Part of a small language model's weights: 122M tokens.
Each number is 500 + 25 x the weight over its row's rms, rounded and kept within 0 to 999. Layers, rows and columns count from 0. Numbers have three digits each. The size before them is the row's rms in percent of the matrix's.

# layer 2 attention output (transposed), 128x128, rms 0.063, rows 50-63,114-127, columns 0-127
111:543540453510495505497525489501498515484495480530531545474527553514476475478492524507522523545493436482464499496497535515524475490457496510513515504513500531511506482483520480472490498502529469493453513499516539439485504503490510502470498461493535505468508503545493491523538466503444514489451457507532497498498484495525500502459470462488521478491489497457532501462524528496478553501514
109:476506497514530528499526456498501502511500468512526472512524490526485479498535488519447487496510481517526481442483509501531530510459516489487530530558520524499512498505423488510512439502455532475496494508511525510523489518460506479518505509501452509524519493495524485499449478495554496484489530540510467539502551526512504514468493502487532452470485526482506452492516499497495469521528
097:452485531519497548500496525499478492505542513442474505490511469468482507454474513547507523483522506537521464492497482490512519531489499522511537475475546441495521548508461506491467542506505496493530527496450492485494476479477455505501494508511524520451486480506501515479528521523546492532536471531513493474524520503497468504494500521527508542481476529520506522507483483430501504504474
096:463481546469478488538491574520515537493474522475481454511509539488484516539489547543490470467481526470455539526521507523467466513524470476500442508505476496508465530478498470497510511501501515514513494526511501499452472478512499500519506504502520512508491491535500514513503517480468478523487526471495524498520483483538486487514466501525476545529523516524447489484501481528509482466444
101:464492535512513484484459481484483501511505489491453475485459548437490512498512516460493541534483490531479497478497522514473565506489485491501479486490475479528489503514491473508522549485478534492473508546499495524530495475514481529540454546454455525488493494533514491479531520492552492489548473509489519525527503497497482522478530540524494478522518485499540523498475507479528477489461
107:514542529478537453476524494504553512515504493505507437517490483526486506554484475514512467484492511476522515525499504453541472495511489466482528519493505539536503492474489516503470436496467478483538451505491488529490503506504492497469531521520511505540483474487497509530432506458490496515480509497471511552536504493497530486506490499467514503466528498485486505470486522510516428477485
102:480534494462512505494524534495518515522513494527486467500516456470482471551492499494545503520516491514481524514483510520497455539508511541495464512527489499516494520494514517486516487548536523516541523514468526516503510494509500518514536453489516473487444506487486495544451521512490483520462491502505475493472430476551524476450520494488480515495449532513496523519472517451535490472516
115:512493509510554540478516474476541510552494445517507470490520476513495513471490454475476503501502501494554491468496510461507513474495500472473502488527493544517512484535459478484494512491507450509472515464450514518548543496499503479482504517491472504530471499502513485530504516468509478559523518471486473515510499531481483518482496492482555480494493532468497505486540516505519420480502
106:495525512498502532524517511498550488534527488512493497451536488493505533494462487497483502485477480487529494477533495468494516500481501511526529449474498515495501513512468510496456512563511443523480516537500493490542465485519492497498498452456515521466480500527496536560496490557497515524498481490529490555492485508484466506477484475479515466509507524478496478454516505478551440482475
093:526503511502472491493497519518501533501515538467506520519507546509496505498471503497566533522498483460486508470525521517471490500499470484492470494487478519522445480494523464481492561452506449474477494519488481502488522475511480534477521502522511497526483504479489523533551506469473510568531496436499479486530518479496486506523515500517519486517524520484510516426552505521508497463485
101:479494532520476498479483501557523501503511530538491480526514525545515511503502480530498475501467456442499453520491516470529470503542495540521533485482509518520503520495516508512488553504487547468486508485502531466503493486483512507491539493530484499472523536499448499495498467522504487528440485447475456426493540460500488480476534510513504497481519473475482503499508518517526509514488
118:515538500481500505486500513539526488540474490506536514500525438480517505529479465479535484487523510474496490499497492495484460523496513520532519491501513522522493543489513535473487504563506470522525571507474476515512489470529468488477537476498487507507457514488485539553480489530480502483499452489507446500475507478458520522480505495479506503511472533518467472509521505499553430489501
086:450479556513507510492529519496485508501535489490486534514480518519463523475519523509448531508449481473555512482544498511520540531475483518510499509492494507495497474465471466519460504465477520472548510525492482512486477495511490492527510480494472524522516480481496526500522451470530479518502528515518536549578511489450505502525511487512534501472504477480507524458482486486496455516493
096:511486531477477493526467517501460484492501492488463512522452524471510538508520514546482511466535506513529509489514524510487449477513509540460492464517503463491507520525489527477465468492493550494567506480475480531518473505508501509553488514508521500471510548487525468501529459519523506517513481480475501462492495503494462467536497557488530493493488512485447525528529506505489528530545
102:509477521494487488523487469521517522520517550504498488481487513544547501541496467513551530502481495508480517468471492522523530511521469481488484471482454521514517495585511505495503499492536517507494477495498439516508483476461474462544512525466503473451495532513478447479478518510477493496488495490508500515492509548473527516503474509452505481500514518532453545461512524510524507471511
098:520494494542455488485514473487538490502465526503470497497509470502475486478501477493533532522491456498534508500447486506554508519525456464525527514503540526505489486487495513496519472480497533471538558514505509475496486439533504530481501481479530474467539487485532501506485501512478488489474477501498504519523511475482539499473534476531529492498530563515528490441542474483530488511472
107:504489529485522511490508520503519496532481487503497479462497515491505516491467435500491474524476472449525503495498497488526482542524507499554512497509509512504482553471456474487446522524464499508532482528526528543500539447504542520504505508436465523543510528509484522511555511491480474469485486489480466531516468484528490478468509475483508520525489485479518508482455508509502479549524
114:502531496498542481492500503499470513506489485515486493539514510497480519531456477468472462517524541489469548480500510451491467457486536521510508497530499476511441498427486518499484537524467461498498497529500533461502514498531574492471503514474459508509493448499511496485491516523487495515508514552506502491508481513513495500541499474480503489513467487487535491512496542537457507524453
100:550510505496541459500489502519520483511471490476478477530524567520490514503501535485524481533504515458479470453502534490479494502511492455523489492523461482492501499448507511478464545497515476502498519506500516477524457490529504537491510475493428500496515491506510486490534478495492493483511499498479519511499458488555486480498501530469471518492476509463548510533530541570511474486468
091:498498498517439476510473494517472482472491441485501457494491468461486498500522518530495537519513481558492499497499459528464522500460497519499485530513520515497474468518560516534509492478523518471494513477508500460502510556543508494494492526557544490487503452479546509515441543490538498520480531559497485483493505502457532514499505499503527512485502492519510492511522471471484503500502
096:527479487519476498509487456458521457492492481500490479463491537460487474477483464515537512512509434504524535537481492524510510473497422499484506517504537479500524517541579516476503467495512494496510532535518459521502525487499504512528486522528475499516489507492530511520485522522529502491513477552525528526493505517482488468476454476489531466528520500540526460497503483485519520494481
084:485474530482495496490459479485540471529482494455496511480518474488512492481525547521515511484486452478511462484500487511455483541532505573484512535480486527454497479542527554514542460492501523510501499511515503494518474517468480507513489491498527477477497506479499499498498502505524495476513510538543514497453515465554474485487517539519460529493500477506483492514471440442510476505514
100:497508498500498504516484487463529507489475477518523492430563512494523518464461448481544506487527498501516531478477474540570499514505495542570499510534527533539499517515478507457499481483521508514491519522509494480497523473493498500496516530481495466503510478536519461471503502513488490479500503502490510513486478501535472469461505466459516493495542546481453544471507493494541503487510
094:519487511458530502486463457529494460532494494520490514532521509525502501511490503506479453481498535507484497483500525466475474486487563492529486477494465491478500482483507557516513548535500492529484493530496503443508483497485527495468480507522455501515460493492487496518527460530511491552486487533487493495503506453555505490513512532442469484517501478465500548517495527561533491508488
102:504471469526499489508477529469499547428495535502509518493515505492517500497519476501527469497489489528495459536513514534507517493515484483514472513530499525520519463515481488514530466531494461532506542504526503495493504462465480512509496514519522510459485528538476468517499486437526537491480537520511525476529517428451500509509483499550500469493503557508522497491525460478526464504523
093:499477513515470500521463499492476460530514452510519508443551521503498498463490515493535494497496452516491540509494537531510474532472501597483509516499529470506473530529466463523500470498492484492505454520514508471518528500471500538515518519490497491518486507508501538502485513510517496518506521521506495501524532511532454479500483511489502508506514472497465513489495477407509451482516
111:514484533488513493516508525500505498516444485516516505492528495500513517478458469512448497512504536484493519507531505472491477463514569467499493472530481507491495507426411488522464544531485531518505464539527496497541510470511535525469501508461464499516494490484490498491558520484510487502492518487471457488536472478493508487530491478483492491525499499459498521497461502514499490510542
094:498516510486525540516495513489470509463496504502550530500519473472492479521512506497441478471509500443521480521493536501481461452534492523519485499504524494512519519500473477495512475554465503511486537466502474506525519514462521488512512482465534554533469520516513516511539481490508500525506484497491504484492552438491528455489497516563491525500538518521468451489477489460484518475514
# layer 2 attention value, 64x128, rms 0.0552, rows 51-63, columns 0-127
103:507460525539479524486471487502472494503495515488513441536514491565461494487446536496494464516467532482524482491499463543516523474520535497491532533518511500492487489505485528451485523482477554474482467469482474489508467535495490526527476522509473513530499548507506493501477527486516499468517481491474505473505497524538564528517499498436508486498451483510492510487518499532516484496523
103:473498546484522482460489517487482553526488505448505492474497482520506516491462491503483527525491521506534524563501518461481532494484522547518507493469510496515476483494478491487499485484500475477512505502513517484478506556435503478509504528514484488566518497473468512470504503496483525589528465495538490528463479529512504503544494513503539545493503489480497542499500499499465517525481
101:514484500477504483503514561489563460491482532507461503506476528510534537515530506525516514493513491520487545469458502437479508478502479476566467497482525504509464542494500497522461518473464490493467516525533530488468491493515470509508489519478509520514531524497490485508464467481526468555513489509503481504496527549502467522494465491491512503520463517485490507508558463467473510516490
105:446467482502471474492526483516515503515470482462467558491461526505545498527481534500534520491518492510475486467486479514509469507531474501505520455456536488499491507496495493476491491507516507457492521503461492494514519489489434512488488559537483509555476486494522488511494529520446527523520506438492497533454511526525507473485503494517511502483501519520526529509494543469481502523452
103:520522475508506498510474485531503465496513487527522452501494516518449513481521488518540475516490519494542476503477477495483472487501501476517467500555523471477495557479503451500479548521470462475471502473473520530499487511498440513497468529471529509482522482512495497552502455478508505502495528493502514475538513512523542492481475491524462486537470490453511472512452537499501470490549
099:488500494493538506527466511479476500502514458530491508488509503504427435502526511526532488525508497496522512500498458484544473515497483483505465496502488472449530512520478538469512500459488458532522511491511502475445503534485419467528507505510508481493511529483521507562501488507513520507482512503488511454506472493482496512508539471528521481491494506461493455490443469514488494500531
104:487510507522469564503548487522485541506489495475518495455531489487461523519463546504525513536473491513495468497507496499488490499535519478493514493491544529471559492469489501476536512527480472489526490495498471521529524528505486476498512491472523487505505466515507527516511483480515492524478480450490473490516455491546553491464500504458502504499464499511526451524538534514537432509484
101:484510490488489482494502515461517500514454479531505495487529475496452560505478489528490517488471497493454520513495446518489511486463506518474538513505562539511469521491449462516501505472534526512517503509512476539513516514488477489500474497508550471493490535496528521461502511510475540520479476492497539539514427535553526494524505479506517474493452532490476525483495501482514484476527
089:481534463534431494497542498471520488504496538507513496510563536452520508486510528509532531496498474510479512453492510489476494530477502456511468443497509508510548502507519466541462526546504464481496491511493504498479495473505486471493494501499483479516486488498491522491466488512490471523471539515470477525505483544481493511459512526540491555515515478525528470459536501458501491500469
105:500446455503508496516487510483520492513574521513544497542488516465473487475501468501500455453501503485483505463506485493502493547504512510457521470498484520455521468498517488543519508552529516490476479529503487518493552517514524515515515484514538497484510529503503466494520465513513484532506473524540505477468464486516515520483509499466480486468467434474534517454507460486495488476489
104:526543507482496516522452526494468531486521486516505479518517457517489536512519491507527480522470490502499512491453456478488456501483490488463493525503580514485500550509473487502506522511525463531512538519527477505451474510533481525496576478498528485503501514545495535543494461523474522466495496486468484485502449496503503461497496490516511517480497518509481466505507527516526491546520
093:482489517495462511458473563501517505528484533486495480534491511504564531492499501514517518481497493462531486516523498460455539466467503509519488436475500507499483498475485480500467486552505476482495512470479513504517502522497507485516517518485518521524519505465524487473527534458504451531517522494511536496519463551557505498519512519478502523521513456553486543510466507480493463499517
101:484514471520507505502467510480446530506500554464524543468509499446470475496464488491475513503539488455499507482518512451495523504515501506516524469507539508497447494512503521520525477512474470490526514530480496526495520537527523512518499478505463479494506494477528489485442474513517471529483518527496482505489557467483522455489523478476550534477533522464484542521497504511508450501525
# layer 2 MLP gate, 320x128, rms 0.0784, rows 0-3, columns 0-127
106:505501502518467491506459490463493497534513509492477492517518445494487511440520506491512517497502499528489517470498508459464490497515499502516507508526464443484490543503521520497510485507506490551483489473514483513480521505458517508535478496520518521505464548463463557506469503532522501490535454459530483465542476541464518516514525469478521502549494503480545530541489493494548507460493
101:521522486446454529512496469534512462494486512452504529508506476536475486466459518512531497510506511527518496504458503487447496535550498558478518503477559532516516478546477502494514476486488514516504533482520515506470483506479517508482517480456487465551445501493490503507512469479525484489522485513516543497491469504484482477538535510498499532509475476528533468533518469521494528517492
106:506508471548482507468499507560546447516480485453487533506545501501506524522495476544487506495520509512499525538455473485485461491538488523454465511494505488498505514497480479503530503527416490520507504490504543497477495516512501475541448509510479514531500485521474497514512564558502497489499470492477518510502483478529483479473526515502495464508506514548501503487514509511443491500518
092:499499528500423492520497494470520478471494485496506463497498497471533517485473534487531495493511502480454532501516506477467473478473478511513474487562532559508492493503506510504480503509506500484481540530483528525538520535491540482513481529473469492555425468543490517511478520467503479521500480489485488500472476486459543506520523511503505487518495478524536532481488488550512526463504
# layer 2 MLP up, 320x128, rms 0.0772, rows 0-2, columns 0-127
106:504530493532452465470497512496506506486515558542485486557521472506541514502518478515539478454495503482505518449498482489499496543482510503464475476471483483543494485494503544519462453512496469507496486463511543499509466491504498495475486486524506551526509517468511496478536480500495511510507547511496519537448543518501533495523476507512521474504467503503511514462447481563506507505495
103:485486492520485487526481499611535520480508523453490497575470485482489521504467444514490492482488502496509519482512544445488518527493476523517486509490504513568508519492493505476505479474496531510515506522507508470504521500482484523482513492536518443532510511468511517495454505488462512551494480507516522504492486516523478511503524523459493471507550482505497492513496462504523477515482
109:521523558539490523486511490524471492482496518446481544488499464527504496496543489500519479521488490500477504482504511516491470515475505518468488464481507477530506523507569541491476459467459499522476513490510466522493440504517545504498498483467496511549459516496484496526517474521486533487489510502485514526475508492469460507482493517510517525553474461520512464498515471572461498513494
# layer 2 MLP down (transposed), 320x128, rms 0.0756, rows 0-2, columns 0-127
104:535464475518488463490537477451477529509532462491505510496452483483556513538558500471522492542520498492504493500498553486481494490505534492454521495467522520508524587489494493531515441495514508485509501513527508486513512494481493465506506474513454532473505518529515475459477520514510500535473501496516514531500497497470506469472499500504514494461507525509485488490487477518550469455492
101:513506467490438471519506490511515494525492480507513506454495493539499515523481521497497497564537530473533473480450497504525507537522523534511509494509479506460508522491464506523522490473508547487504511525546513468503510464472510544445494471475487547489520496501516497481489433474504553486543488524501508514504465517493496531463491507536454528484467482501483459504509483479472521503490
106:512508509473490543495521459496499515508465485507480544486523540499509455492452467512484512529538511506499496518539440503484497473480509480483464502504506498530534509499500459500577499552475498516518538461498478513492450491495465481543502534483473498496481498504486518474503517517509506525537523470494511511569469505484526463462501472535492492447477490492474479511532527511523523493503